Weights of a small transformer language model: LayerNorm before each block.
Each number is 128 + 24 x the weight over its row's rms, rounded and kept within 0 to 255. Layers, rows and columns count from 0. Numbers have three digits each. The size before them is the row's rms in percent of the matrix's.

# up: layer 9 MLP up, 2304x576, rms 0.0395, rows 1708-1776, columns 192-287
# down: layer 9 MLP down (transposed), 2304x576, rms 0.0395, rows 1708-1776, columns 192-287
up1708 112:126132145166141109119139152108114119095094140082146100127114149162139121139153129138109072123134158124123096098189112132162123125076172158134088124126098130112088146136103165126104136148093142146108101132113135147145149146162129118144138132115148120141119126107138155125121160083166143104
down1708 108:136100125101124092129154153117153132115160157118157106083122100126141115133058135173120092096142124124138110137103136100100128117145187142130126115134132109132110122112105160113144096144132161163114154182140130140111136138118138101207097152115125140158150139179124144122131140145136139133
up1709 100:137096164188117139166125146177136096122147143134131101083162138144165116163135101139131135138160134130091122161131143149136110156132123100089149105116132147115148103116154204132136106162131125113131151113134128158112136142132139155133102153168092081109122098147200100085127143108157159128
down1709 099:100130118147165124100121133134129136175103178149113141131107075126131136119121128147121130133137134172119126118124143102097146149154104128135116140153134116132117104104167139131110165125154105110107127197164158115097129128083105117126135101134124155136133131096102158162076111094108112118
up1710 101:111142160130099156104109139119064133117092141154147135149141137118119098122110133157136126096124150184142116168171121123117146141115135128155108107101150126108118134127103151153093141142165134146094158160080106117132125141126141104120127101114089132151154153132148131119119099172114131160
down1710 100:170116117113149104104124086126195136152132133118150172078123138157110156146106106112101119090121133120155124124129134120163113121130085132137117177107131161194149097110081095143156084103137139098171117114117122129080107089136102108087124127177144153136095174116148146142130149135106162104
up1711 092:124105161154121117120099119135131115119116104163148147113159136136100148101125090097098136137133108113089123108128116100140104104144098133126117150080134142127127134112171141126128123110158102135146103137130116160080103110161124106138142187159152145121115128128135123077164114122123101111
down1711 091:161120116095131148112010088104091131132121133121125109154136120117138095150163130141153116114135099099136134146090130149094123116133143146148161155136111104145148110146134109115113110127109116109123143122135161132147143116133119124133136122094140147089134096069153098190108078129104153140
up1712 101:112099142113142099156140176149065138136151114129150144151150127124098138167170132153130119097122102122122130125117108121116136116143118103116105118100140131153159155147112128169138102177104100112116126143107154104083114102136098161096111130112165124135104146161161131161116130079165147090
down1712 110:138098143118128121123073086101173116121175110107132108121124127142170110143124155136111139144101122130150137135102146162131135112078116141089106108119110155138103137102102101122113150153129119178129114120108112146137142071123119103141109117148123135157132153120106152173149103109120120145
up1713 116:099099124146122113132129128129112133141094112089108133105136138156130138105180155138165149125120152118136148148138127100118099069109139114141162115142086121116084177150112160117107120139112085150138124137124133161138118152123113137156063132160139134165121087165116094138141172117119140112
down1713 111:064165133141132162105140097115137120114158150113095127110179135134116117150109130119135160095134095159142160153157092159170147133100130145103101086119083137155160110060113135112146156163120096070145099124119105122128128152114164156129155121136103110118157080132185134082136130129117164110
up1714 088:098133109147161103151122165140137131125142103106166095150124071135118147175142120149125138108134174090145106142122126152118112134097121125140128158158128096158161150149158148132166118101114148117106122124144135070095172136117141140105141145157128161151143164178138164080086157134135083133
down1714 094:151124127199148138131104108101118104150132093132118122127101142156108125166154120165157082110105106109117095149098125146125112116133125128148096152114130120126114133146091133092127154129123125141117147124186140152120105130159090105123085124166097139129157103099103124126120129100085147105
up1715 086:123147165171118142114139106114124132106138130134137087134109163068154103150115177160111142155112128144140120084143150135128185155127156122122126122123129121131177154120154138176097151170148161157145150112109111133123135121128121122129133112083099108121132096130127116108130115131094140119
down1715 083:173066084143129097151099111167148103150101131111148141179133125094094110114074133162102156108142190105143147126144139168133125113111099086094081136121139136156112132125097164127132167139122116131142117150148131146114177156141093123102117123155165143116090114162117096108123122097131106171
up1716 106:117145134141127102137128148132103142138112151167136107121107130155137115169118119146160114132108131122107110133130117129145122117118147107137080131065169123150113139149113177133132121136161105109133133159123148124090131126156114167109103155133160094104123097143153119090099129128134082093
down1716 120:160123145163138128089108076100095172095112115105131151178102121120117133121081086090156143083120119091130115156116159148158142123110140117113152109105111160168079133101153140087077125102142122116139145116152131153111098123150130119114103134119153156155130150139141137098092119119148170125
up1717 102:130126128151132088128118117110117155116117150125117121152149108137136138132109121153165134104126126153142112072141123146155128170108147134111126100111146129159110129118096077124140116176171130110114099138104145160154134117105125148136160106147129173121140128129124141139160108087131083140
down1717 107:117147104102127149149091141143140131114110151124131105117142126138109134115126101094108128152155129156140139172107110111111125101156106158146132143140135109130142153139143165112117116153118120125141107103124126096133120137156133141128079113102184163098123154125138207145110124081153145082
up1718 122:119128102130168103156159150119054146145165122156108090170119147126135118108103138102134128116141150162119147126144166116169117156114129142179126169141177080137093139105119107148144140131125106122146170124106164131103120139122155093108108168102164124153146093169102166147086149113109168092
down1718 093:149123117126180126120128143131151112150144160140128080139150125143110163111087139105109121118144170164182135112114182115144123134113089118129105150137153114107154087126138139144124145123136147129133159111169127142137135136146126135119152131129126118144157129143092144123104132158126140091
up1719 099:124132122106104121142110127114087143076161159148147129126163120088119136094121133152151154150143145124132112153129121099144115131130132120118122113131141150092137139121106164136116139103104149132165126103165146104141124098104165151130136166101105124105137134130118110106110109152087125152
down1719 098:122124205175139146166106127112120130113100093120139092116172142150109112127137111147076122132135097083073153112135145122107093141146114110085142143119098117101110151158206121093158060150186119128153152133110120114132113132162100119154098151124162114099123104106123130143135181148139119142
up1720 104:134146141158162115170111112142064156120138152148115084139146137087114087131154098118101154126130152117142136133096079150143091072132130075114126096112153144109178137141121151120170154135141138146092169098085131124127149136150151092115111130086098148131148134138149156147112128132112155120
down1720 085:166123126140156136119140146106103122109120135150110163136127157116122141154117119156092136136136119129165142112103147151139113143088128112110136129166112175140134104164125168123173135139147106101131135138125138094121149166137092122100082087117086124104144114154093142116131147095127155123
up1721 118:137111169113125122133126126167136125133101122083131113135086097142154118122175106154132116134128100164135115073112124134128124137118112085125150173104134066143120134122122129119149128160111156148163136143066111139167165065143098105140103122114179111137147107106136109123144120144090152147
down1721 103:120144122130135185125166108125093114130110091108101156142205130138149122153094120132128141105165105122095131156121107143127153146112116092136097106126134112097103062108103123118105134082128123131114152106166116125128093177128147138138137148132128144157117161124188141154150135146128101136
up1722 098:105132182174120146098167128138130141132133140116152123149149121118123136157127122116109095105131104158140106126156117124105109135091143142173099108117110096119165165142166122172121141084111125109113150165114143122119136118113132110107147106168093140163154125135141157119143112115123127113
down1722 093:116125136155098154123169157128124187102117130130129134149124083132152124097111104107136090111171141103128079188107135138134100125119104130092089126160128107130119140116114148107117113082140168107115144098120152099143126149049154169132160094144134103148122104130098111156127098149142103162
up1723 104:187113142147128112115127131097121161179165124070104155126169102118113100110170134156095150119170164127130162130151188143123118126137150115099116134104131117103155145140148167133140119122097110138127106166126132152177114147146112149137101125132126119098138091096123137152113086147122129124
down1723 108:123099159179122120143127143121116150124090129149098137143157078138152190122140165182141118144117131125110166103082107130171127147112066150163150154113116131128117133150154159101137134108120114124109146147133144161127121128106163123126142138129091082154114113127103142155127174129135083098
up1724 080:123133145074130143165143094112140108085127106123121162132087134132096115137133160122133111177133141137150168125152132169118142141142112106125159089119161124119137127093153133130122127118156145121117144133128122171113120107164145106145114164125159145104149110144162104109120113114123131164
down1724 095:161104112163107110113109138127122148148140149119101112139116153140128129133142125134123120088124088168115139110146093109130117146141154154117127161119132139135143155122111160180128108132128048151137106105113106142156142130154103117136122127120146120131132099155047155102161128092109147129
up1725 097:111150122149112135139144135091133125106113137138170101184131151113162139127127134138108122149132140135137137131120092126139131106123117132130153147117129104162128078130119110134137175101109145120144122152123086136129111118122127100140123115152105151118139113144148097111133155130132085126
down1725 097:148118129106116132101103142142138166147148094143113125151106114147136160126114115101107144099087112113128152124144159120145139126116113143135129109130110123128162125128153115134139137166119177130136121138185124124136134094114134142128093150173096126146116101124133134133124116118114120101
up1726 105:114164156135131101113134119121140165129134121080131119152110148143149091170137078144126117101112120139176146070140108134120154142157131118096100088123102140139133120139118119115148090147136105183162124126087112155112144153154191129136084149112114106108124124144105133133137167115148138062
down1726 100:097121104110123122168117151122150103112153141148123133124160162103071155138171109133116126136123093121129079169103119163180141135113134093095135118161134151111114091132122137121145165094135070076118122155114126131164134110123100084106141102185107120134119145126128133047126139146147109160
up1727 092:136116106079126121120133143152141132137094136084243104106114133113140104146153144096121141082126132113109173139110058145077115103087125065156096088104117096124169155100138128140134105111126183129123127110129133146129106169113104173198117119146153111136134121125097142157119134100146090129
down1727 104:074124110175086124152120110137088111129098133118115189134128115135071143120145154080135139139137135119187102160142129120138165058174110107154142109124126122139113118096120128121148113094155107130115114118112136140136137159116137115174142131124156150123144133088147088144124129110165121107
up1728 097:168090113111122108093127096134156106086087182125104153126153104138085130108120118061126077148096149121167135102113101142149126127106111149142143137102125140134135128131149118168111140132126154132143148134133134104132116129170124059099149138068120121148127136110097124099113134119124163123
down1728 091:134110099145123139119134154144126095104183123119103196125158118137070124140150122167120101154081120117184147111171152161111144157083092101158174140126139104121129151138092131165164120133118159132130133139104098135148134143132117154102120153184125139139128099110098126115138162143110128130
up1729 102:115116160138125152152128102073120136152117133131128123142126139101137137140135147164106120130159132145136155096121131092106136149167116116113128149101091153089141115137108137120100099153139123153109150138095191131123073142135140085131132170151102125160128162130156123157090114160106128131
down1729 095:121158146105134139145103152174125127130121085122107131163111113108150095106127132135144146119118134114086112149164135148104123153095107165121125114132156111121136161133106160095132134146117147125123159141138124116130116111138163159119148136151147103120141104164133144130136099114152101187
up1730 101:115131144137144077102166126103133144144066135087134095128089089152111165188114163122093142142151141176103142142116104159114132141107190149152105114153087125141096138112102107142118109094128127115069129120099130140134097175134129140141121135120101147125110130131137153131096081122144107135
down1730 109:126154122132106136106099130125127096112176160158130130124162121146161135122099129096172150165136158138149123138118122071141106145140078163128181127133159137138126122167120090125086108095120150158121111117166157159134159148126160125125127127110128126079136163081130127149205089135107132162
up1731 107:113132143111134132161165139104106122095133116117122162093100132106112121170158108153107102129149095136149162137145108132136208149186156112119108140127148129128109117100125133123102174142130106109138186159096131122112122176150097103199097151122158125117083167143123132107175098126151149124
down1731 099:106126115133124155173136162147104131147115056105158143146144134120146131116123128142107146160115110106159096115132146147139137143136149130148112131106122075117122140145153151127135131143124150109083103120146125137124149152076132079155142167132156097102144107098136155133142160113167109134
up1732 107:132140158144126109158128134160137140130108157139127140132100136128111105144113067134158159141139196161119115116085113142130138110131149113124138110141140126098143161136181123127133113157091134118124152138091127176133121123130080092157141140126164107099133092106119162135112104058094144113
down1732 105:122149120117123115134089067173126150096103110128120169107125131151141099127090130158153130133131158154112105131153154070154160139186154109189157147150117100151113115121127126124172103128160080157131136114089110106135077124119114121133144112115132143106145152157128162139143093113135085147
up1733 105:118167141133150132105129142118146140150133121120157135116141159118138107115124119117134101161170124142088124100124102137117116083099126094072096093084153091158103120117106121090117132102141128105152113139095148148142116100126120103137096121122124131124122101132148153126162157125134120105
down1733 102:128129120117135136108087116104091139140146145124090116139079156138155131154097182109114152125107125162136149117126156121171104170130134136136123157147144169124132173119145117127103159136149105117133112115099129143120154101143140162108101129078144151116175134116139117124121138109126124118
up1734 123:151098147121122161121136129104112156124122132113165175096141109107146134113142076175071132106122127156103104098151153149110113161143117071137110134099110112144130110120190163108128159081156131074146178146124143145155098112114168111166134151169140128152144100084139125114144121109136116142
down1734 117:150150087152108159126122136140140136156100149073114107140163092131113116113097114124178191133137097154126084148081161181110123133128139118130131086155170109144162120070112141148111136145106138133115122178122136091119170111141128120197117129067120143086121115120141097132097113129152163122
up1735 097:118095137125131077155159107150141086129131108104098165116162090120098096156111154096140146124152173117101119116085130120091109113102131162136127117128127132131141121136101121130139108125140113139122122109101121135126141123120128116132103113148101123158118103109145115143128170118104134096
down1735 087:102100151099110109155131120139159100139142159124161113105106135118096103103106137147148145113094113085159156158199157167172081119110130094172101131152179125084177131151077171129142093098104134149122131100110143129135157093127137149137103061120103120105110114140155143153109147131149140129
up1736 111:126149174126119095166158155094078119096133131137136143107117150157151161134098137175151138109168127173094114131161162135117147138114095123138132117076090114103141102096095129170105169160110117140106145174069152098169121150128111115175134137095147161146123111195138151139093124109095112113
down1736 100:117158094107107146130132128136147121155119117122154160142123156163111116106129098118149098136138146131142118146176157121142142139153163117117111130137116133171085137113088131131148078088115119118148115138147108108122139101142141126139105103143132093140100142087143108088114112124128116082
up1737 112:138164111128109132098110129104132094094114159152143080113157100104141132105126150139135145094132143129102115081132113112167111109137105090138154116157135111145130136148118117164108161155099134164115155136125169102198107111124092135119144114123147163158132129129124114113122114136152103119
down1737 101:174108166159109151157096104121112160155126173101150137163076100132161132166149125090159131151106096129140140134092142125070128138095152125159127107156141103180081132100134141066142141139162111141146111158097128156128132104140141120162153152137120103136121085108091149138133115116090130107
up1738 102:141150134110095136157099146073115148120104133142125126154154095126101083140150147153137088094145177121118151113111137145106126159115115094134107105134118148116137118136132088158165117097144157189123136133118156136128127163117096117183137126089127145086159101197092130141123122125124110139
down1738 095:113079124131142168147106104119149123105116135107162097121201148160149165075119134109116138152116160118151096138131096110169127132174127136144123143155116128111087129116108128145151126148097123104113118097111114113113092115142108158123124093141131108168102129115148140114169169147154090142
up1739 096:081130170168150154154133109119130129068132130112126091129134126104079108139110113140136094125126139126119114156107084143109157166095127143087115159103116115103127095152098118111146118100145124095157149136134115141115170133103121129177108163138162143128093128154147132155111134122139155072
down1739 101:152117113132171110138148107123116106152112111120123126149146150116130152147135124097149154126120155124089154136124137120128101140121104110117148157139160142097130119118115146121127104090160138131091140097143099132090106150148166124141138149150126122186110120101071081172125082122138120116
up1740 095:123120112138157143135175164080128113153108112162117150092101150169113124137118103182145104113158119127094081155118181141112091161108113132137154131149109117131180124134152179188101145110125120113129113099078105152110112168164096108121124134089133161167115127139156142116085126070149144102
down1740 107:139108148124124118126127116152122175129148150130117121135146094114146125109150141123115116095109108153108133116150129101154161175145089110137108132137156116137114102158091091131099159115134098105132122126158159091164138101119143110138116129109157162098156105130123126111139114170121120114
up1741 095:121095131121128120145148085142144123135141136119115166136123141129102087109141116129093142133138157091106179115121171191097097143097094091135098145134189110136136110106147131107166075109120126153108154106113072145109134149116139132131113184139133092104124108124128107154134150091106150128
down1741 093:118116170144145136138140101114160096113114142151146136143126115136097123122130107098094101132173167138141112120130113096178113096120101134104123102126135099132120131148100123162150159126105095153134146149129076094116168117102178137108061130128155116089109131108162154141136114142099127157
up1742 095:187122125102121136155134133088136136145165167134103110102092072158121159106128160132136188142123139104094123127143147132120129110105117106126169093118183121097143142124150122127105148156195142136114155128134147185136105104087128156145131203105140145137140148171112117132139114148136089130
down1742 097:115128121087159140097098141098097112137080068097120128142139138151119145150145108134126093133104128162112132115137138186152139129128130164138140141118104132111121103134100084129165109127120141172110141114133122127142131094160119104114133085091106130115171115110101140155157145130131123110
up1743 100:163163127107136137112159152139150130149137175114152123063159120136127165145129129184139118157153104186095133140166099093122164107172137092104065148137114150088111100104091169125146138180147102153151108142113179069123120150166111123103104090124130146179120166140142165127139084170101127151
down1743 099:147130160146099161149180114144112158165120129131145143136127123136133123138126118115098109125120122127097131143131142123122196125105145137170161144101125105118086171108129150084105114123107072118148152149136118115101147135165161127136068133120119172113142122099125118116121119148135113164
up1744 080:135113148122097126163147110121135158135120093131148111119099121098115113065135128157144104153114144122111123119142145136110113109147143075138151115104128132088164141133150103110212169109079086117099114090150084153153164099134137126139116124121166128148145133123152110126109142158099061121
down1744 071:122114114093145137121103100119138131131143164088119153142135139124144112162117100116121164120108118119137158158123130103131142143090142132100111138183141143146113155178143118079097091117144142124130123171126161128103106121164179150116133088138137149107124129136123136144135122093179176121
up1745 100:142122146113157126183131085121129120127121124119139121128149138119096082136168126105122109168171194140162119138089088119144156132171158122147123140132106125170143135066169131124137163117099084122144158133101171146151120150159139097098135103131170130150102106141155161120106103121136140105
down1745 099:137136121111119123126123120142162131118126111160161117132127148123134090136146100130116130149142191134085138135173100082134157126117158145170111141128146120143121144112121115131134133095105073116132105182116151116193120109163130093127177144116162125153126146159130153151144115085129155073
up1746 082:150098103105107086158123116128106105155125153103134167159105120129133130098138118110143109130091170129148161100157174104149117137090155116161144128088155095104093149118125129108100126096160137118119110150142131150133123101134146136112127106128138170137120127164088117130160138091156147111
down1746 078:128133112146130141082057097137133122148104147145116102123099134103107115106117135142124116093080125068138132144132104116112141143131159110142112145128111150148100117118147125113031121106083156100111109127167170108141153133121155132136108012128102105107091125105141092126129092125180118120
up1747 103:153105106154167124131147148098106151103082115126114088137180122100135146069111149144134130198138164116113134103115179137107124100168190076114100098167142105110113128141148131165168146165170130113137132109066142130147095115170086084107126110120126191129116145173108093111104136145150107127
down1747 103:135122147123103121134143124120175123137072126083125129128139183118152179136127148105103138131144144145140169115178094153109091118116158112120107127086123089085133147110155114181157139139163164130141103128080113144160153155141117128115104135118163103124082157156101115088136157151138134108
up1748 106:119110103158135087097134107142119123129112182065144143159169159096167127122118129150123108134120117091114167096149126128108149135168128111156152121134152111139137166139107129124124144132177092143156136089071118136118124124133154128106079122084102125116171166115152119071138123113148098097
down1748 097:102115124131144139108089135100128139123104113193091142117154135103126118151124169107167096153127156160143105121115129153080126114120111129106133140109113146145159117136161144126149097091130126108142155156112099153123111124144125164126104112136165117175149128103120125115146100140145196113
up1749 109:100150121119099124135138126122118114128100109098139132132153139175142157180109138170129131115120114190132120070112179163124131089194129148149147136085156107126127149074118194120121119106115090129107136135115206114137065169113124137205109118169130113140137157060130167144120096133111125106
down1749 107:137095106124157138115122117073105178121101134157169148120085140091139114144113135152135123179153098139144153124158127109159155126116191149119131149139110124141102131136137138121101095165125160120117127108168128142139131107126087105107122128143136181126102113127135144082169170145138108152
up1750 081:150114117115134156146124112091127128100138080117154146095093114122101107112158067143140125097118112110119131151157113160090152105132117111117110109143118104146088130095129213110118152147163125152111163101102111157139135163063103133138182148148118129127137143095137147103141134115135122124
down1750 093:122105141108103129139130148156139125169121111156107113149094113104122156094122150156132136153078094126155102135144142126130095159112168117180090118123122141111160139160121111104119114131115141105157106081131154109143157104156150102122121107125111158150125098190149123133123209113100100143
up1751 104:139163131110116136147137129098133120128157138135160150145115124121147115117134151123111086131117123184160163132087156153123152107169129124137132129056138112101124154122103134096190118121147133146128096087140103120142106091106145129129107150152112131145128118099122162175135114144114124173
down1751 111:176122112117146144123136135155155121115117145167095115172128123127114098140153169119141099100073138118108161126166183117092182122146111143125125106119114126086120125109157133156089121138149135176158149105115149144145078091169114128167094131104151169101118119138096162113105108162138134152
up1752 108:096138134114158120151160148155103112078164140154149153154159090126129115094121136125133141130146139094093119114118100111150130098125127112163107131137151096121142094133161131137097152157094137126098121141097117139144094064126103119099097111150121122145151166148116103123088121130181103148
down1752 099:121104128118146113116114113140101132096135092106156144185117114108154117106119141100104161118121088114173122133132121155144190104145107135105115143099106086110139126083131105111134127137119123117127104107164123094141109106120175090156151139132130139112129128110069139174116148138124094129
up1753 101:128122122136115120104133129154113112135144203125164153124173118141155137103126129175139158142122115179128174119145106122152098124156131132105084131170118088100148137107108191106126110171099148155106089125115112128158098104134148139117104128102160145129121150143181118138130112134123103120
down1753 093:152121173132158151161180113090091158110118104117121148140140091094132128150132125110138092131146162129080142151139134108126193150128069132146141106118130101137138128145122121084135149125176094137112137120140148097062143106115157171118163134173122122126130136115108153186124129109130141139
up1754 109:118113143111114131112163148150139114099113150125113140088102123136148112129149130129124165174148123177130154151144124122156133161140134108111143120138134133113093114119143118105131123137114170166141142165118142152097178151084142137131115106105122111083130140176141108104106147113138110113
down1754 109:177175093163148107103112137131123125159191151120114141141110124186143129142111124120158140134119132148139120105088121096158186082112143089187131111114107111146148134095124121099176150172105136100116128164150144082167123084092134100116150156134092130127123094155134125095127121096154159169
up1755 099:143124113125137101147114155143086125135161130147158132103085175179143108159153134112128111136136141179129147134110097151122114099115127107113145122115137111132109146143098160171165121133111144150090125119107144131137114064176156121148132177104163148113150163159141144121104117152103117138
down1755 106:098102100071134198168094162127115104139093119156094102092125171091140148144125143129128111109131155137182132133128142179149136118149089123084154082135113164132145096130149120121114129110116178139152128131104126110124119102134142122146107118161099138114135079117134118126095140159126069161
up1756 111:103137167139128113152150094130117101136134119099111122104153141140122128142109145101160121112137131198092108127086144114148104106102122126162147115137151098089127112108140140165107139164090112122119117144130114168156138124170084140155132148155136131141127100186127149140113125125134139115
down1756 104:136131108138209130135110096117159129158141074158091142140149124111149103120117166160120132102089109175128210159149128139094124120106102173138131134105109176133105140088145143136160085145169132069124101163137091063132118128111124119144123129144147161108135085112158105124142117133126133066
up1757 094:098123109110148140143162099133117121159146123129112100131118177116100115162116139135117108145123129118117137114072074129130115168099129105126089151104124169126104148096118159124142171109140087134119113139085143180119088150113112148102101122125127164162147118166149147092135117104137123114
down1757 096:134107141139143131129122111108116147120164123138010129106127117129145156142107156100109149136157127144116133143098138138177153105099107088122094134134137122128124122108124119118155121146119136106162109110093137132134201144136118124104108180140177139134141142129112157138114109164122137145
up1758 102:165132144110089099114111104112126153095126188114164108119104121150092097101170134144067108132118136141141141150072142150181165163146123111127144124092213110127105110140125131110105171124131102137129129120120120145124125139119138138153132147139148110141133158106146138101120125109135121124
down1758 105:085117151167113148132032123131142123140135121142131104111130164126140111137134172144135125140125127091133133117143112129120147148118143125153148112105135128157139125135112186172174138122114071137113146155150134090113150127069119103134207173163127147176115168144135135107108114104119074086
up1759 111:109141128125115084130131115157113115150119180102123157113124087152152144155135127114114146142091164142111147144128135149162148112149150088141138141136129118146103101153091127121121126091156121071165194125093172117127135145117116137166164146104140118157142123119133118097152134111141048078
down1759 110:126145138129124145137127124123146145115187112147138131117137140119115176082148148162107088112143170153122154140136137078116118107194116165104150132156127144127119139145152151138151175145138106136120090172152135113131089132118101169114127121118136112155142115129123135117113143159126128076
up1760 087:125084115157083118110115108123137182097115122142157097125108152138130138128150152121103130120165119150113139101123131123116150160147136140157099119167116085151095092099089121132141168117103138098118103195136134142159147103112124124143141161143142113164105152130134132101109115142151086145
down1760 093:155120107179113089147099100117124120147135125059126148120117148105113108112155128161123127107142123130138168092130077163171115108141106129145101113128160126103125152132122104148157151163147143115170127127079136123142125169135170109115144116159145140128121132169099119081116123131125080091
up1761 100:155117147143107106158116106099089132115099157136151137141117142114109134111130127134077112174127149146149154127109110124185193149123142116143155131127215086130121105087142163127148092145133082163133141107130116112122108119132154110153137118155129150129138128125115114100137111113113084126
down1761 107:146123120141160135120007125103131091153130124147129121119120225120166119109131124151110119126125102094147146137109126090113135147114112127165126125098163130149146149128149172165176145172115078135112128156123121108106137117121133126148154138152121163131171134170097116107126136138103135105
up1762 091:095110138147127100113144137147098144109141108149172152153150145134145069142068115167149117096131128124100141130112086101128136141084165134131141177126125114099113158128185127141131101096118105153107152162095141119118118177139136150137127101142108133100109069156093165140163152130120137108
down1762 101:123123106145112105158142134186120137159136171139122116132093085108089114080152115119169115101095108096120121118152122124131071105162096092132125086068135117121111157120091085090109120123134109111161108119144133141152178143132188091093096106120120150145098134140098143108090137114119115104
up1763 106:149097102167121164173115095171125171086161159125125106083132108117096123124151133139112153125104101104109120103107088125105104097128128093140114146118154086140147168129121112147143146093129147107114111097074128140114150119134158095155131139135164122159128128163127116085159123121088127115
down1763 103:132126149127109120095113124126131066155157102107107153121106121154108144105123101112159137093127112112153126143096114136092123102141090116106108145162148117145122089100094132139157123116151114110085122114136072187181196116110104143132116128126144137129093187114110131116135106134124153155
up1764 102:118110128204142087122129126150167153113099109166130126148168138131121099154118109156115161104125138144104118132165103111134111158161123144129142103128106107117103164081168157149102127169134104148133176084120173128116094112093146138155151127119106166165161105119167145118142146082089170145
down1764 105:107110130113122117133119152122135117118126127110097080113127102123132157129149090121115088108117122106147122127099121177121136158114093123126082098124128112109104148140094123104121122173104144101153139149159153158183115149153109114129113144130139164127112118160111118154121107109114148165
up1765 100:104131148109143129123123146147118131104148076114111140137142147116177077134103134131092166139138147101129158101158106119153136131160121113146114152081132141110155108113171133144133096126178123123111145125081167119120110111089106166137063118140140097169131121147100110100123095112113136142
down1765 101:160141092115133126152072112128131082134123175174050121089133110152127125137117131112107136159118079102146152109151114136123118103121132110121106102101129140139164135142071130117130116143089117106137138123144148145171114158111118067131179147102115135147092162113110093164141136140126147140
up1766 108:117148136138132123157173077123127135117156125101149116141145093124129112096099118174159126143118120141142159116164168139124129166151128111142145092112167107103105105079093122170132168134142117124109130122113100183132087128150146101139146132130137138177084107171119148154103144143072106148
down1766 104:156112131148139137152099114113148068145104109150125143112127143160139118116141089160161131140125111113129108143120156141132146121095151144091107137107128124156083120129176133105134174194114088122122091132130149136127091130182144106082103102139127163140100133133120150161149154124112132169
up1767 094:144128157167135138100084119147126143159123155128115118043149152116145091110145137150135136147155131107130121106108090119116127146109105148080128106080134140132110105133132175131107152144104118181170120101097111157164139079106136121179089180148136131136139142097112170124138133119134187145
down1767 095:117140121115129129147026154115099125113116098127132114170138118124096183110121120120129111096096092154117109164128118135123145149100163114160131121132128105108144131128123125082143141110134098100093135153163163099147127100131060123122171142141112154115116151149148156120114111129133105113
up1768 088:153057109114079116134145121118151139130114129131147114120108084104098142106133134133131141178107144115125127125108127120141129120150144119145092164155156066112168160140148111115132118086123114084103147143103107159154142091124133141177113136129137123174130138155124102099093169150134101135
down1768 083:119134115148139137124126145112145122137162156113113140149098101144134176135148115116126135108157096121116158117133142101118075149138079140126135153152137161123134126142142135074131139095144123100135112148125077118103118113140150152138086115135120100112146138089112133108147103115137151148
up1769 103:144107120146125131135119092125103158131107145145141108096127128149122143169121104152100136141117130148148126126125140107139129075143135129095136089126140135104125134140128138148105144159157116159139130160105141152156088111120087130109082150167118133137128137107132137082150099126152109146
down1769 105:109159104147117155117062119149137107160058122109125125141099140102124109093132107149096121126130091097127121134129106080128121100145132135135113131143151125103173158145113168125119116088111111142164125105158117145154128101116136142168126122114083165134122108139121144109134164143111148168
up1770 115:124148118154124160100117169137116139115124142166117130128128167176178138150192119123185156111157135156092147171140115084126117123169109151139137125134110116099102113098156122108101098157115112150150170134133155089172149163121150122184112188132114152109103150118114132159167153137145132096
down1770 095:152086127111127109135118085131145123123113133100140145127126070073058130110082117162106132191129125092146128149153147177124150152094153069099120098128174127137124154161125127120147173102154148137097084159102105139097102131142113099104152102166154118145157107125134124106102119121128136143
up1771 089:179084133134146125084104145101102168148148146089128111120124118133177157129166113123114099143115139184155156115139096134147112081106149092121179128132127129158138149119088133133104144127111106154128114170123184134142126103094094126119137135103131162128146168142159146147119163107155121134
down1771 102:091137129100145122141131126167137102091151096124111126147140112170102121092130136080181167164092096141174084092140153147060151151155094119115118120082134094073122112132126130137152130121124164114114127183163116118150076094140154152116134120179138132144118106107150113145089097156132150152
up1772 092:132144101131107116137100119130081127074123180151116095124144140139094131104135124158136120168133184128158112140145119104129114156134131109101145128156155142096172118134120119149112139163130160158114133106120142108160158156135115124112127085090131159121133151141120183108073171131092121148
down1772 089:151101156112125151094114139120121133135142124149166138165131076147121140106118140135087096103131135111170121158114117159156145142136140133149124138152115129143122149120145139152175165153101071143179116145131119132047147120140162113097120087130134121084128114150119107086152145118143101118
up1773 092:102093173110130152143120160154127139090110104126099151116124090156138132132140145137130145128113111138108114091155089121156124114157169095132168182094105144119106140121127175113120134157143095099142180114105135196095113155095139123117098120150140133161094137124108151121171109100118154123
down1773 094:121057109180103144107018142088110143107130149130092160111119117120098140132123118124102106155163115122135149092144129109082138095158159166101142108146124122162111116124132111069127127138149148132132140165104104102141155144119167082113176156143124141125147148151129097136151138145126100119
up1774 099:133111110142104161151147105156131154087141110109139123116141093154122140155130147146168149134097133124118122104092111092113113107130136119149103105098146111110156131105103108111143112088146095096088121132099122162127124119093159110178101163164140134098153102129140101066141111096136111109
down1774 104:157083105138161130147118115102123089169112062121110150160110177120143112092185155141135127156138127095162143161141122133135114091188125086144081149145115129126189138135098131109152133162112122110137162097133132142112151109166101119140119091092130167118110138136108122154154176108099123107
up1775 112:124128178141130136151142150159096139109118097122158103083165131138137160128132122124112139103129173145145123130073106153125096101110117118165137142126140065127115154130128120106117132166154127131151140100103142146150118104102103093123159130099184134140129104198075188126115146126098134081
down1775 100:162125107141158129129114132173133081123136120114159127100099128110144148094120136091123138151153147156147115137151132147115112180127160122106131148085118143107125187106123111134142144138044135110112085141122114100115087105089092148138169107147150114148163146079122121105133137082144093149
up1776 103:184117153157138108131126176175146136102140140139115113104114148113156130151111117149127142094115136124113162151138104139136190094152174112097123140106115134111121101135108135140143134084108139126124088108129121134103163108134138126108105159084154126066136150145092128112152171152119136129
down1776 102:137205104092125107096087103130097157127107082119113124129102110146158129158103156117115119116155116096156138074127127104141101154087104128126147125124131102161115142134132152131113104123132128113113135141156111099145133113132122113120106118142110169152160171126131122146150137124124130170